config.toml
head_dim = 32
attn_scale = 0.177
optimizer = "soap_variant"
beta2 = 0.95
lr_head = 0.0149
decay_fraction = 0.528
final_lr_fraction = 0.0
Each number is 128 + 32 x the weight over its row's rms, rounded and kept within 0 to 255. Layers, rows and columns count from 0. Numbers have three digits each. The size before them is the row's rms in percent of the matrix's.

# down: layer 9 MLP down (transposed), 384x96, rms 0.347, rows 233-301, columns 0-95
# up: layer 9 MLP up, 384x96, rms 0.342, rows 234-302, columns 0-95
down233 106:144147052162147137046141133113114173131099128137094158149137152120139101129071164167189163097069174147138115131176096112155155118133129196136155069140109171072206138127154104103147135117119186125104152145109127125127113132156184147104144164170096140112146155131117191102105068188100129123
up234 101:157112126096120168139136129162060102118155153115163137132103101108089185083124112162086079138127176082098115158111082138145155103183155164154149101158173166082141100088109100169094139143092133181161188110161117060145136191150100186165100103059125158113141120099129124150100101171115090154
down234 108:170096143120111135141162095119135133060132154112088132167083160143173121112158133106125138153203111233112114116197119150099122132086105161123157151149137119160144113165134124139122132175148117092110086102090099193064144121099170144087084145156121133081179161118042144148103128140125186119
up235 110:074084117143117115101127176093137167041073084145102107100158132098146082139170150193158154105096157134128106135162155124160149115133080132122042117134141091134123188112139193130109163134063111175130170141123122112140101078156107078102144099105134170069108176128132093110123129102152154172
down235 102:119186101157123147093159110151138157108142179081078091159121118104109141032111122086084128145178099126159141127070106136142166148109161094090164096110095144130110066098174178081143100085160088137146145123135126135156166123122184086108087141145156087176157097199113152094141131094088111100
up236 093:150118110131118099184168122097115087064143102151138189130147166166165155143178129135139112110138147111138016144163164135145134126189155145111095145131190150123107127082120089173144165186108158108119086143161141091093071060196120132177149172154133140124121094089122117110140168140129165124
down236 101:046117142179109158071136139186153095180194066100052133140126147106116111124124122124113113107189130121154152089134089119131106131155152150130131153180105132151115164151144137096131126111094086122133175134122181163144198089108117164104096113189119046132152149107084153165175093114101119152
up237 100:161123164161210095095148118110120138145130149155131116128087094105143146121171057167153083134115116176110090178106111147083100104136168109147121130091098131082125200110085118181115148114100116165026120083154075116122101097108098132166084186142138149102098140148116119085120106090189138112
down237 110:092151144105143109140174179120053081141157139131178111135062185068153141131123168136135108083168131100111156129174137125157109089167169088083079115133134163147114126079082148179112106098089210132077110147130171086129122154144134095081136138134122141086124092119095127131178103162173170158
up238 119:116089156152183150094108161102148108144029089177115124110093108133131181156138142046125157155078106143099097129093144116127076194125106158157082109115118145119167134163152151148142107140122095154096159130134095135118131186070047171119084129150113166156126116105144122120145060094141162087
down238 094:122132090104079079158121121087116140068143127148122093187141162105167100149138098190120079104095137164174079138116132133098106143136164146151226193205115121133136129105110137101090156105147153116174106127102141144138081152124186078141152172180163090094129149144106104131166097094135182146
up239 107:107196097097135110140173123167166091111146069121135095173107091157169109124153052074107163180127156144166148083136117150136174136063085146179163138091163135089091156191138144115135116109164144110193148111131099094170179117178111136168140081133132121084131160117131129166149176121098100131
down239 097:078139197120156101112127128092150156110116125122172192144121154164097129138115176144146120101069134132146107108127138132149097151082136151111114130139101129173200084183128114105165159068171149061092128118149147156124118116060185128129090200095194142139147126146107087082115067111162087162
up240 091:095072112092154107151101080076133125163155129141131142102117155160113119150098097126082165182100214130153077168131096116076149148118207117138107119105088145139136166172143099197160117098099137134151108096131125075133168130108157103132171125161110123118115120193166104146153100121027165125
down240 099:144160162120177128127088112105143112114160155083081145075126111074077131102080119119127154156104122125132144133153009148116102075078096137114100106091122119073143173142139165129101080173112138147134135152179120149125115074100100133171097079100115079134149161102062121128151103121079061134
up241 099:171180081183143152124107134144146145051108172136116131126073158127165147117178140152109142133122126191145132142051164114080130131130129165179192145079095147101112121110150128123146067131161141097087149106087099201068140131117184126138145110177073138192110120084151140164135153129097132137
down241 088:125132130152161128094146097154137142123206060092120106160151149119143163183109156072149144113136105138134126130128169144123148115127122161094071118110163151120141149089118117117167088172130173120104119111122166098122122097105113112151062167115064169122069060134111096123029104141071057079
up242 097:159115108123121157113115163141126109187091155138127122122106142146200122065119076079079127149173131143060199148078109119074171082154095084104087103127143159128070151155136198137120122124091157093046174140132125123086118111115048115141119112146153109121112099122152121110105176111160143112
down242 117:167148129136149113139085156099163088136092120107155131140146133137097130153096155130088134162146105133098171111070166107086140113164122101157142073099133155064121161068104171112127097096142174137105161021141076121085134094142123165125147172114142164104158173182144111071081091127135142047
up243 105:173118111113083168125130157107201139118117112130175095071090144085129108182112118110120119175072125102143137146100108069138120162146155105153121140093119128130115142232125148089119108103048151134091196132106079060138161126097112160187148183156131108129159137164164152157139127155087128107
down243 093:088180144178061094134171107054162153137148119121156111097187162098127144175080093100083196082099135180166139121113107127111113135158140165117106130095155169100104180143157127137090113144117136182161175174154101117119143152094150085104169125142167152121121106161154128134156054081171110117
up244 106:165049123073190130183147194166117098166116139146149160148116166125089154145126110115162141110134158108083111127126176104136121126132085061119081136093160126171176187079205113154155127098158077109117054157087088114122120130145126112104127149126160169092126133175178140146136125127176131147
down244 100:093151125100040101112124066112171140099128191118093144178132084169154072061132177124102134156095141120120179149116134134103129077098129133086147102145088157109092183182107088155149155109112194105120162124158118085106145147110149123138183137133125164208151177105132124126169173118123103124
up245 110:152112204135163104140149149106130172165098133165118150166066194111162095105101114151122081109071143160155165121132121142121050113133159169193085155114111103120126121168087102153165128192134101140103119079139105129125124167121108159129112106061192113105110123122166168100205131181139110113
down245 107:125166146099112158132140118140195086117122167115111142161127145155076077115123161112070209142145133157149134105162135181098068131107146111063142138172179118164096100177103151115048137116132150145133131119131163145124073146071120146135157132095139157143174224168138129132058133117147093129
up246 105:134152112120150119132182197087136181122136119140188100154160138131159122107085158178114130121112128135122133213140152137187066108073183109074114131123105127107115090111120092173085129162143122167125153095113111070143137136162128115114136142085147129190141169065027106142125111086121169146
down246 099:153137104143134107118132056116073102123099102056152128122095113104128138149140050091157065116185106137178126073134133136106131147168124170153146069123148085138169156153101165135134129157138187134120081133179179151153163128151103122065171071092138137102147133054167135120151086124154087142
up247 103:123125173071127114146132124094104143131058133134069144154171099124119118132110141122113156109124123168205135128107152151114173049143153142138084111132112149090102120073120072166091072145124122137090192194121154108170138169107070133108120075063150138141151143138062112135096125116189113178
down247 094:160116127175090148066150134142122155133142133170145115179139159115112121152131080081120089115107130161163064181138156133182102127163149126145164179076077167175155117131094163144086129117126129101148167097149146145145073220114105132107132115150153133137165113091174099128073110143034180118
up248 099:110203112154187095132102178129136050141150121181123131125088087129091093155105157127132178143120191100124127055101130132071143110114154172114142087149099119148148107185104147096121160114169189160152135147100067106071140133172100136204148122109130132155129141142090119110123111185159104161
down248 098:076107148120180122129175171182117166130103154146084130163149143128114125144149059115083126131151067190148109155152077132109113132154129156095141094112087092144126132131094153108108091112101096112211117175106153112168102099065129134100157137123085152197143189127076142157064181117103165126
up249 095:115137096110093180086159118141145173111091193114153164135106092136145098119127185171177166131154117193106064108110127129142142127131145141148165199122178180098145133095159160102119123075094140143125119148159119083100159117068129134162096105121076134094074096107115185149140078083068088163
down249 099:137124181147136048099121143162120070130078108107142153135073064125133180168083121094124130110165091085150182139112124118157164089135123099162136081125140111140099160148136116133090074174111085163150079145139131136199138102121111140066126094101106071110131154120083142131187180144199135123
up250 091:131129103131100101107135124093159113139145195156095122082159106084146173174127128173156094189106170126103105078127115139126143061145148118092065124129142141108213099052159164144129083151106127090194120096132135086058144138120110075116132126103121158163154118112135157153112147138119059185
down250 101:141134090082103117134136170152157089123164113135136099136140104097116166156139165091142201152170119150143184173116137184124108108138115103154167170142069083129090101137042148120160114089117144076152193188141158177144122133189126170127167127038106104154102139154115125150080140115143147155
up251 096:197127132040091132172066097104149107090153146166166106138097110143169112123124073092150134146158130145121114103152181129049129053147155080123123112107107136150122104118140088161092132122112127146148170065110179115152191135149170122134123151116132140136197208108131135088149128131109089159
down251 107:185099173166138193203188125133120089153134129153100125124109165122128183105131129146148076178115134145138100139139156079117159130108152128159146139092145168123144169122077099091129175150076186114165138109132147165130162124119133170091171166151181123051094151121131090141033108157150107115
up252 109:129104136127120138072122116115187129138131066125093085109148147147094102107164104148173057165071130110072104106069117163151165128176142132126162147155161173170100137106199177114150111125141111130163163182136146077154135186134100162104048117141126141129127125142159203121159126194133122106
down252 110:096157162154127108054112118146107121174154121123122098122136099191137143131131078094117103091076054119187134073123110057137123068123129127130118095107120152148091164105155142092121067184137166093056119183090162144156130129145116140124152170155062060122157152096135175102120126125144130105
up253 099:153192139134103085114105087129122160087089098172121137155107084144090128093183131153160127178096101070112152124121097118114097126090152160120144126138080126146154089156144122160179117088120150161126146168144116083126132106099087057070110107135185108150159124133141146160097224092138036117
down253 100:112162151098179162127129164112110147111103096072160145197092133141137154083099113136145142056111148129103082134122104099139148166205102144077125166099143099124048141130164155117067130126092169136100115190121121096125109094088156165055098130154070135152142116099164150195126139103098112155
up254 109:090139100090141180165149168146102078122134109132119093115180137168113124143094146138157152130139105152124157148156105160215133110130111142129108113156100124128152119084141089141138141112071138163182124086149130039160128145088107150214176118210137183129160134126112108106061164070128133081
down254 099:194168143096102104105075120112170179113114088123141152113088104116106133133115052156069139113089142116147074092152158089093132147162122153035098188100073124109102141131154089118079127179126119071115109193091099125153143126113147088099087117071135125106132114141110161136158106145071137106
up255 099:096142098195150160098091100137093117135194130131079118132151073108134142126117123143154127047106090199157147130132111189095113146104096144095189081150102117121114124113173113149105121091087128121133106104119072169084156139097049100169139095151153152074157153113116100074152132131111110197
down255 111:086094150132097114160132129126132134134135157063068112144148112120106103149157087225111141195152076150056134053104097118132109088104154106163115141168119121134093167132114151159175117120123175191151162154141101074190163118139143121140145104124100136166110157149136161175171151175089083125
up256 103:124082172091116105102160179140185080148182122110155141088128137168124157115146121117118164122184136187181092114068183135091142110121065097122087101125101096148127140123134145129116139165148129092160198105171125091129178109129103124129106077154161183060048147141115111127090117082146126094
down256 107:175074119144100118158127075085113084125110118197112133102121172113112139149149137134143126150147196084197144136142079116146133135165123189158163127171171124084148127131093099174093145110091130089125064127128084091102069201117151126089126118108076071194078155143133146152171120131136120138
up257 100:152136122114059173116141089114079067120118138154106157161109102107106130137177101125156145125147149127118173221154142122173106146145115153143112107082112082102083142084146150224106100121122130121120181197120127117143119097092088130172118137129077160114136104180166118206105192125094125114
down257 110:140112186142114111152130114161079103069142083157156196101169112163113153166109110138154037193118107124185144094145157149122177149097135106161112128112133143155181100151104143150112084122111110110084066165178108159163126164085137102095129072095160102112134095111080116097108130095129177076
up258 095:091067132114176177149124118144124150112090089163150108176114102146166062150118125162143135150103140155179168144085126166154125103161110091191098132107126135096100131088125133138166169201115115111169151171121101187101095110069147139079137092119111071194094104152092069148110099086085129117
down258 097:104232180097105171086089139081127077071151150107126149168097164147112128142082123098119108105095138103113125130129119106159122147095106110180243076137133114118149175117121167132144144121146214103106170133126108100113068108138100129128142123164132167127108144126161170102139081155120162148
up259 107:121121157136181072140121106151159115093113170133157161107077084128123121088183124126160107158151124120128160111038088128057158133156085168094133115111113076151104161151091133068144166101133166165156100124189111130160115179159145152156104160054138141088106126124122133177081090165152109078
down259 099:154151114154115094129114143090139148158206148165154136087140150073078158154134086123150116160086137143160123133162111153191173117100103131111102191167127160110137088098161127177163134138115139106108110113130156156052135109148154056127147166076190127069146063166082119142124070113112157165
up260 105:128098184132135117141176180144129138138083087139110074186101148151188123145128150138141145147110120097164112103108166131066094153104166088115116115104090104169139111129164127054202114185109163074172102192186140135071110103127093161114090140152135124145104092116103129155159150147125050104
down260 097:153143103123124148116062110116148091150132144086222152087192198106158118154107115132109152108130162141076123155183125180122142069102184175120173121180193171121117109148090123119128107136150104145141159138139046146122146148112109096073168142118149079083159113113120145094157097122097146161
up261 097:132105097141153147167093150194127162150120148154159137135184185141081098087092160168123149126149127139106116189114125115145132095080126119104166093097119109118091118173132097130120219103096081136110171108084063112188038076166147145173164133139150151122104163144103100087118089136118129158
down261 103:128141126145175160118115126111160127143160131080164127121118078098177127141127083051077110092063167193150119198162125118129088109104111126165114163144144143152118116098130145057115115134093104129169116074143150199149099162129147121175186160160153144119136102129112081081112099126139087212
up262 085:163103091156143134009103127098141124122165116183092161104117149118106065169135180106111116148154113106110125121129124113115145146199123113108143114183083066089124122122113074099102166145152141098147092186157105108106207108157155084115129132114150063147126077173123103134114098091129151098
down262 091:141116124135142091184132116135196151161108126104138103162082114152149100085145132078166118200143118114178113121090115179126158168114145097100160144108073080126164110126129141180180094091105121145095160099048096136097065095170138101148181135082137090135139170140084141119172160116191166132
up263 097:098115108105162128138099068135135129129109180133199123212138113070165120096193130156117174092164141134162148140076164095130164067095162162106108161122142114175132113145157134089128128112136106148065087163128142104104144160151068141127096123138131120164105128213056139117092115177144158109
down263 103:123147177096160117125118119094105153202149105083137160094069122116126151166187121151120141101169190173101105140149131178173139131146136114157145111164101175123149138117044125120116138140136144068128120127150160135126104094114131071078146120156087178101123176137162145116189071178047124170
up264 102:152129136142149153132137074168105150162126158122120040158124116072126119160097126126187164103138112117167123024065080125091165103118091145145174123170093101107120167124118099136083097185205110169071129141122128094127106081181169126144146099126136165164147122122161089132148104126097147145
down264 106:093123113117166154205176137081188173081138134141131155151108131141097099140131097112122086138190085042097139089069142123122151119132118149153082084112136171121159129152139112098107095136119189090070101094164096205112141158118136143106102139103123123143150123160041110090129144125091120172
up265 110:104153143132124120149204137115167171164160148121154139161175166143127105115178133148100173122103125185153046126141129123150086089098118172096145163067081095127123080145106068056157124150117085178108062117156132135097118091124089113090099094146141143154107128113066109121102098097181168133
down265 093:139072123091096091114085106124126077107070124126118026085091117080119139110150102105159097170217124113082151131117162140095148151132182067151121109095163158131123149074134160178076090127162147117110188161131136106159116180161113144149152168139164116163158116122123163133157137140142081111
up266 107:150166160139111115199112096133118154087086200134107138124160152101123126125135127157090096099040142122123119099122134162121094127118147150104180102130112112062169078064175114088102103140182164106178105129143112082129138147144129126129116144125061156174062139113106121185096109143168178193
down266 096:107081139105177169094114088146105159121092102108098110148127116135166141138109166070118215109140110128124139113110126063119176129076140180093124142098150123135131126112120182084206112105114131153130139126115088242098128151147161131139137176175177109094120111172141156095192131099136090100
up267 092:116168154104099193133191170077157096154169140172096137119141169110181104139167114073117068121119138166135149139081124146077108114152092072096143113108114118128138117176158164183095107129152081129109083116143182080138118101081125155111149118116109223179152135134087111145107132107132067154
down267 088:114148150168137085120117113168123155091114151144147070101142142118128154114082160173157152146068120171153124141144080098087115161163054112162099088094100150062163151126117130114147172120149156117175160077101109164142073126195142121154123136126106093149075095232162108150128144189131137114
up268 098:173124108120150124136159107118154181105219169141112159152094137159147071092185100112128211072121132106150133112130134131142163143109100137146115178157139178144145085122081079180087170109148113162178176127128118132130138083124149076172166189088106112117117082079114160084106139096100109135
down268 110:158096139184053157064148105063170082159157138127165127085103176117087162097175108141085144118139141139114140101136101132156134152149134098098207155097151128156109125173167125121120157097133125062071155110066119166072111137084145137112145154139087125111108157172102111203175138145140112136
up269 106:097115080116073080068109142167133115122168109097120110127156128070080122139171166128123136126138166172135075124101158190176140121104132172157144093123153128156089051115111127126149112095086077182110069152093082135130161072122117161083202138092119128133072124121147068121145149115158152106
down269 107:109083095138150049134119130161127107226164080148120127136150143130107147128151105117127111126121094160159123145159109124161134141104144154145066188167107160137149124093126069062152096126105158099137101085154088094081104169123106060106106113157159122146097173122164155100144079123087035122
up270 109:161075116068122131129099104104152152188137140149150154158112128179200144129121132110104142155125207116138078165095042088087113078108162107098106129120121156078163161135097102096155107114094156079105099078100092154159180118125129137118200123145102159159150097204129116138115123092117122159
down270 093:111172116159142115143059139123122164138135110065107172123127106102111109196165077146126087104139110210161154118086114126116149129096121143150151103100113116128079113098076130171125078145071105181122174222106149062126099141173156109131167120128082120144080111079086145162105146100140147106
up271 097:116073109085188187141125120097127143148112140127146089164135110078082105130124121160135068090128075099098112108105097101160134121106179131083161205144136092088156160132130109191121162197146120177156118168155052136066126118152170103166167102127101064122128134118152100133131135166154133087
down271 105:082100143093170111074149106151167133089128163105129119120154110170112184075093100185194091113136136144178140067105147094099146145134142118120118182149118116155129087167123099084100108066160154149055132123125137138063146115078150131128146195128093162124104138196122092104097158086077115113
up272 092:163131192180091105094081103162144153150139169149146171079107172092151121177137114128117128125106146136079160124067050113159125153049156089152150100178130159073130114087098145097092103140142145155059083151106114113129151136145154171108153105090119086133092165144127121128102062134151075124
down272 091:092163116061160121143107123093127183148062105144137134156119089162135191116126160125150124081110107051173168147103181163152136121139094098163184123136150112137117169084051075139140161095072164105125058119151115142122104115160098133092136153106101196114085162124109132128133120158083100099
up273 104:151141132118125208128148161139116136141088195126154048102132078160110150147129131174120160112078060161074078102147122130124132113115098151087132127093120180113105140155133154142128146136131088099102141228112092121144106125083189143142138162167082101094150104089123147175177101145063131140
down273 101:117135138111178076154075044113137138164103109163094109167139151090091144112119157121106102150123132124125136138153097130127144088085097129129096109063122135132141158076132122099156096196147102094158165095113110156129143064175148099165129138091088057128123192027131162095102152075119142114
up274 106:068124103142091116157162155155135136171114121097096181074174102173138138138163092079142133019113185149157063148094139115109119138071087198094079121103137123134135152129158144146151068134143131140091163141137127131161118168105103141139176145151131100115131131157097049116143107089148173105
down274 096:140116184109147166078146092113094137096111159103111100138103128111162134096037100120106171183093082131139225088171089127152135128129127112148148151173082101089093101127091122106183160181105134085160103176097158156124122139160188143124069104105128116167123134069147142098089159128110122117
up275 093:193139160102181083151165135145207129167050163088124075087118156138159137184111136098178113120088129085124183087091053170164096119115139152126083132174145125159141129061121118152115106158129143133109111152133131147178109084108129149122140069110144142104138125096172137179101104113095137093
down275 099:122141117122152172118132119152121155168165079113140119091086169119153110111136065181148153106073133135111129141122114119137146156182136110111109082172126139115119071210120142111168155132080162049139149051158186076085083132144112150133132123100107116159133182101099086053143152141156152178
up276 083:130168133064097115120129138107099059130125086097131124148090186086142118153172151122130161125161107131100142189141101126102141135087183095051145025129125134075114112132166087199118158148117096135126168152067129142175123150136155106178106152117130178140109129090182133153095099150100159130
down276 088:059121125152139148095090146093097131119089108150099151170070125136105082119141122106138078155101124155160103108114170184177131096149056151147132109201150201146123121168054162116139132098087131095105088169144150129148162086119138085145096123160120112132116167221122083171141115138129092141
up277 091:060104171148084063090153168153169116099095143138105095148130075133132150112162149113100210149164068113136108147103101155165144124140118112126146155097169206111117107151122163143157184104095132140182097137138122089089113089140163132124099144097145223115103078137107144167149174151085126128
down277 095:092132113094182148166150124125075126158103034090104050143126128133107146155153146120139064161085104150168140119126058120141128139120119148157059170108152077132141163130151107067139127148101125121143132065050124121143143220089116112142138126136119119181140167147140137131129155083095096148
up278 094:140154128101125194162131151172125160143107159117120106130138146166125074105121124079139078111164168147092114113107109078166110159120173120098150097167077111149142120185077121155055135123160090165112098119142095115106114131186142146130115101158168128072131164138033152102115177042162168130
down278 090:080135158098143101202149085135148121115115108126085142132106143111064126172151133086130130118155115161181180121171129081100186176103096120115127097071109119087141099103079132117109148099085062117155137196111149122181160140096135115182111190122196112122094074122065116114126081127116130138
up279 094:159096076141100108138133156192108074153112139145109130126199127083128133113081100146170127183116065118123101152086102169194105121067100099093139066204097143084127149121121184155139151142153138126070098150162125126082198121145136082139157109136147130163156107160138096116162076116123097120
down279 100:061135154159077117152123107137155127156106112145121088141145148131124138173096116163180142114134170098170127139136174122083117101122168119084152145149153085190188145124084204140139139152084163042132101098133127118172095068147068123144083179089108095190148109085133150119079127166114131115
up280 103:121091099142166094128167183132165141096081134123088128127109110147128119140132094129128149051137137136112133101199098196134138100122122162092170098155111155111150132149108112111170090199052030150103132112122184119098163142094076136130162125193150133138133150087089130116169115109123199138
down280 105:141192108101112106153113186131172193108149130164143119123122111086126154154115143181245124123100100105106078148155129154134190103112129107163106152094142144124118165125111133132076129134121109067106081117233102089139151152159143116134120095096102129068128050135158127148167134143120122132
up281 096:105149119128132116175069101152157134124102153177140077137156068155172116159145084107099124095105140110207127124096104134128193103140170135072175102097070075160151161097136109132071134163101174116142133161063098155123094100073136153130077144114133109178121098127140155137138159150107108049
down281 100:135108199122170123020145106161138143135096150129151143163113143143130070153107118110127055135096130138098086171083127110121157117084115121168097133134080118089085126156119060121142111075137057113122088169120114112170121134143127180116164120109101118102155111118153099169081066168156069156
up282 096:125099152141114076127150104089081105137104118089122147120119127222137194112153101129114172173137131156108151126092075130136154183086116096126072114098118110147171098121139111125118124120151183126136155190172145142154127067078189138108137180099131184123080165148140160146166197168076120156
down282 101:059129174137140100095132123135124136119182091153100155128130146089148122103118094172108066127076098160164086178157156133112118120104148171058111157150170183107136091140153169104102177135124141166062129118127116144122136157093101091157146151124150132025119072166108081128087151168176164135
up283 097:189121112101118111180140089150166167191110108098079124146116104132153210117161100150133142083127153191121143093153108110092137114123153117100113122163060105083146101157107158139187183138137102086115128103178115108161110153212148101149190131073102106118095146144088121114097122198126129129
down283 105:147161101122162184125138152105116161107147141169127170124086157117099085138117166093086125188096137105091098143113134076155071173161120135168115152135156080210148109095144087108205170109140139116105126184173191185111120125101103139104165098118107134102052109161183138156120130142132164101
up284 094:143064127124077117115118137128105103101177121110129156118137155092116133162062109117144070192181142104056125113111155177091104109136092106124131113125135166120132100159172109121195121165071123165143175167084121145106103081147085157155130068119195148115147086154130171147091168188147143173
down284 102:081158155167166154160183165196164178118068117153169094151162077145138141148154146116112132188127109153106048105136081163134093081143143164101152090099106130116116164107131174110111115130128107110110161185135145174159132124135075087123109115095145143123069134113139066127102162174168192130
up285 105:143133122108138131161179116150132131120057157119101109128145156084060112179135101121131083138089118109121117120155118098149137160084066073161151093136130091028118112105111155150136122182109106156106099092174148136095088176104072182126160137204158144145079070097101110134098172104115132107
down285 097:137125087161087068144150151127123121121119085145136101122126053120108176081171118084167100140107166113142140175140135141146103059166121192114099167192133140111121137092155173151130163190131150144078066117081087102149131112123147113142132147085128165115103107209191149178148135082158142114
up286 104:093071118054106094126125154081115069134173139142187078183147131137098037136117082157135127114092168171102112154115082154157161138173122160143174134170095150091125111101112102146107124088163172193178147142110118113080136123178186140169149143117109092166153133134155114099111120128093128097
down286 086:183150135159151131158129114187119160143107078135145059108139154134112182160176135141155101119117144146152158108139170158165067119148203088155158153082156148134090106145128119107089148120144087166114147107069128127173103149080078091076093144159114169088081105086145185185112177123157125100
up287 105:149130206097158135134188092148105128131096133159191128150142104073116109152158075127202169120087090151130113055125103147116164085120095137106186192185091076106145101149084109103130139175183115161136091125129108138131179131137142078163110086131134157179138134111111121114134151091167146095
down287 095:153152163160098136168141082094131147130106170151064126111153099103050140136107171107063060170156189068119180148117170129080101140119125099159101170130118109118116123080169097096093163127132150135120143166116104143201055201125116144119094174149115105113138074136129142125112143138124155155
up288 103:248158118113136098130167140140111132167170122101148151127090139139179080120123132098106086105103110138134135129106089181151162126126139161148136127148137155178087132160174097119078127139188118162107214195122135125054128193164153113105128137068099106092142092149132093154116143157129160110
down288 093:073128199169152133108103146078112127136132118139121125125158150112080155130159122106184134125168149162157080120166126138119026097148129106114164104116107102143140145114096197144114161161146107141148087128169080139124131144138046149140162149157103178188149196092157185071145160162163125124
up289 089:162133120114128124147145169114171165060126111114102150099137119134156112128197084159149130132063128167163113123129074123060156108140147155154082106148126183112137102178151095140138070150139110047113153144099117143089145069133081180138132155138146121182136137092134131115112205110163040104
down289 096:114112119109135118106062110142108084165121088109127097126110112143143144145106115141141194083045191084119093168114178147123121163147095058123156138164168080121155148092152114123086146075120105180137115074190134110119113125128182097110127137128096135136066183148116161144073064097149156161
up290 086:142177161144156143142166114090105140099115171186097105135162179119114103120149126109106127127123144142114083148123126106165141101148120097129121100183067150136129118088184151105062151114123087117056214159119202141115162145074128117213100141129157119127088085121100185114150174116168146172
down290 108:083109100206136083125137141138152120123148156091129144094139176114123131156118129140154195087180107099122135157154084149161112130120100116123136075160179121027118157135123172114147059140121085123054084164157096085151186111148150164132071154130123132111156093113151109095148113106107154197
up291 097:133198147176096137136189141157118077147146130122166178094152126090163096091156132140163181118097218115132127143107135148149119158078089125197079133123092123129040116099145143181100130108118104074148196157121098098130103134094099135172183155106108136135124151166137119090154114129170143157
down291 111:197111137116108132154134125157127070124089154111078080158146135178073155164099137109112116125177204083116137148161132140145124122151193118112130195083147111163164080145126110154076112159094171143098167138139057148083159091075115119089166188127094122118117123132135142140104121183129139064
up292 091:159106144208106124150114109157109108119116169126164170084166181081182122163114102077108114056103140169101147051070126116161127190192158145159091157101125089105135116115086107100171108129159154127143170133119077097159114143107155160110142155201141114151165128100124167126097173120117120142
down292 095:050125068105057105078141152147152139063135154117115147162139086161091136096059143123093142138119141144130082088123170123140149108116113105137133112093147171121098078140123121187123112162131083079116137121176079112104160067119151071160087151108120145108061130177178098179105103141155101140
up293 106:144172127190128131113093140130188104090116131073150118163141111116148162112138133111125122098103146099150142095062115211119061134103200096119098100136141085172156157106093086180113123171122085161141117167106082152179162104095098156163068156094114164065145112147119140162081112088129136147
down293 118:130129146105112182096099092104137155130107177159058100125122074072110096106131159173089137083141080174048113084107124127136175124139132127103176113167221081128190122134138112131128170156119127088119091121097158114133126125104148094163103132167141084076107196107095114115095106166148124097
up294 099:097110128133032121131129139156162134118195156109191051100156140111134138165125134136159151122098099159114118167090083085141180125094152079167158114138121136069100079175078125088114126186114157190088126119136098160093094119150160140184135096098135078146095114124087154156113141088121168127
down294 097:190114114094113118169065144135147125132128081102064121137129087170076214089156153144080142151174073095140119058140176146129140134132125158129114125063111133177151190117116078123110159102129152121147154107129139121140141142134083118077119105198135128097115157185189115122163123140127071098
up295 101:111185131127091098099071095125140097164202099160069124160170091165186141135132075139073068132145119078157111125150074128077130141151174103115184104140124130143100138119132141091118135123125090122115098126104123185090189145100101175173177071155127136137103093161125144128181156138077162122
down295 110:129150099144113161082099140129148062166102187083105136106190140095114126118092113172125193115105132176118174140123092187169108058109116104118133086090128132119078101078127138120141149135088120117168087165163146151157068092117139112093103112134154160160145104126209088138139116087134166199
up296 103:106146112094131107101134139165135191133104095094099090102136175130097141129192084084117166155107063157145098114177124171081110083083158123084129122069178090163160119136119137130096177051096143208143132100124102121179147139152136159185132133139123137136141082182137108164120142181163141100
down296 107:140124136188094124127169100138168173150122134154150123172148166177200108153129139138069097131147147090100104168067153097228110126130098153168155129162118197142134181166164114105157103123172132126126142140112207111093123104127169092100122131165114093115199164173139128098152159141130148144
up297 080:131131147173149103169136091079182143162131109167130178090118168168091139058108093120134197151143127145161116146161163122130100136131166112103134112159132114115111103100090134174093194172163134122098108146140030109114194123162158155117162151092134166086102144072175116123166134177086091137
down297 095:108176143138142129151127062155072066122137081061172086132112135156107091077081184108132167113053113158122101163138097097187111144088149135150116103180090103141210123160092175140108116118162159124117157125097161159147094127160150154185089163142133126127157088092131121130136173151136145094
up298 103:143138167159072110120062143080135113042121131142143159119109136142146087109137059115178099083111108147104132106110104116119068153140169124107138131133059166123184112194172160117124120115195145139179087100080143113129158101084171074134171144065115079164099160103095122139128110132118131121
down298 090:147035089098149169149103116191145099178080190169114125101114131081083127174157141134112124158159133121152131167164125120106170098138131139141150128100160112152081162072144127132114123170105119141108196125192052117080132127143131100113088046168130138133127102082114125081154154174128131132
up299 107:137108157127102060171099112098100095164110115143181133115142129117143114122127074169125164169132093158081132100136181115162097100118179184107110091162060134157107140132188117129189118106136100178162190109066117146142144125119127153148075117071107142158087104081094141181144205124107109145
down299 116:154133181085096081153147080138114132111173152197113176179116161102127147126108127166151142117109151098089124124020123107175133143100116105177134144126094148108160163092157161159097123069123111083107180149172117130164168112104076088137108128096142142061163102140146098150141119206138140152
up300 092:142089109129108109159111077127089064113129111127181097140164207072165054162140130149121166108110166144100149119171109148156186121119197104094120084138151127147196119103065113118162138149179151183128099106096073116096082130146155054109156120127135121134111123155105113150166115113082133136
down300 102:163143133154144102103138126177085073149123092130177105107124132101102143139126051140118123040106161100186107071070115118098130130137171094079105098133134152144189122155111128192088158166094146129128169158142123157084148172166117101081126088130117098138061088175165146146166170157134102139
up301 114:170129154073168085143100104115091077088101143138122077087177188085110127122154136119131144154097183167106109145117124153121197109149136075143110107147173124123162178170082152164103118138144111183110127074137127140121123161102106094117132147112209127158141089080131161186106083153101052124
down301 109:118078084203145144156174118111070101164129116093153169107099140183169105138086088104127145130124134147133112112135136122097103115147153093103160086150146114069165147141097084141146120238136052125132123156142080147173130197083107117158140172084117100169145125128088128103153146142084129083
up302 110:123104111162140138173113129114073135139143126091098148167084127156143161169156153125122078113095173137101043158075084127117162056200107147170146130138098127081130182150122177221112115122112108106161126162107104119130143117054135161134123076136144094103132133143069154115165100176101145147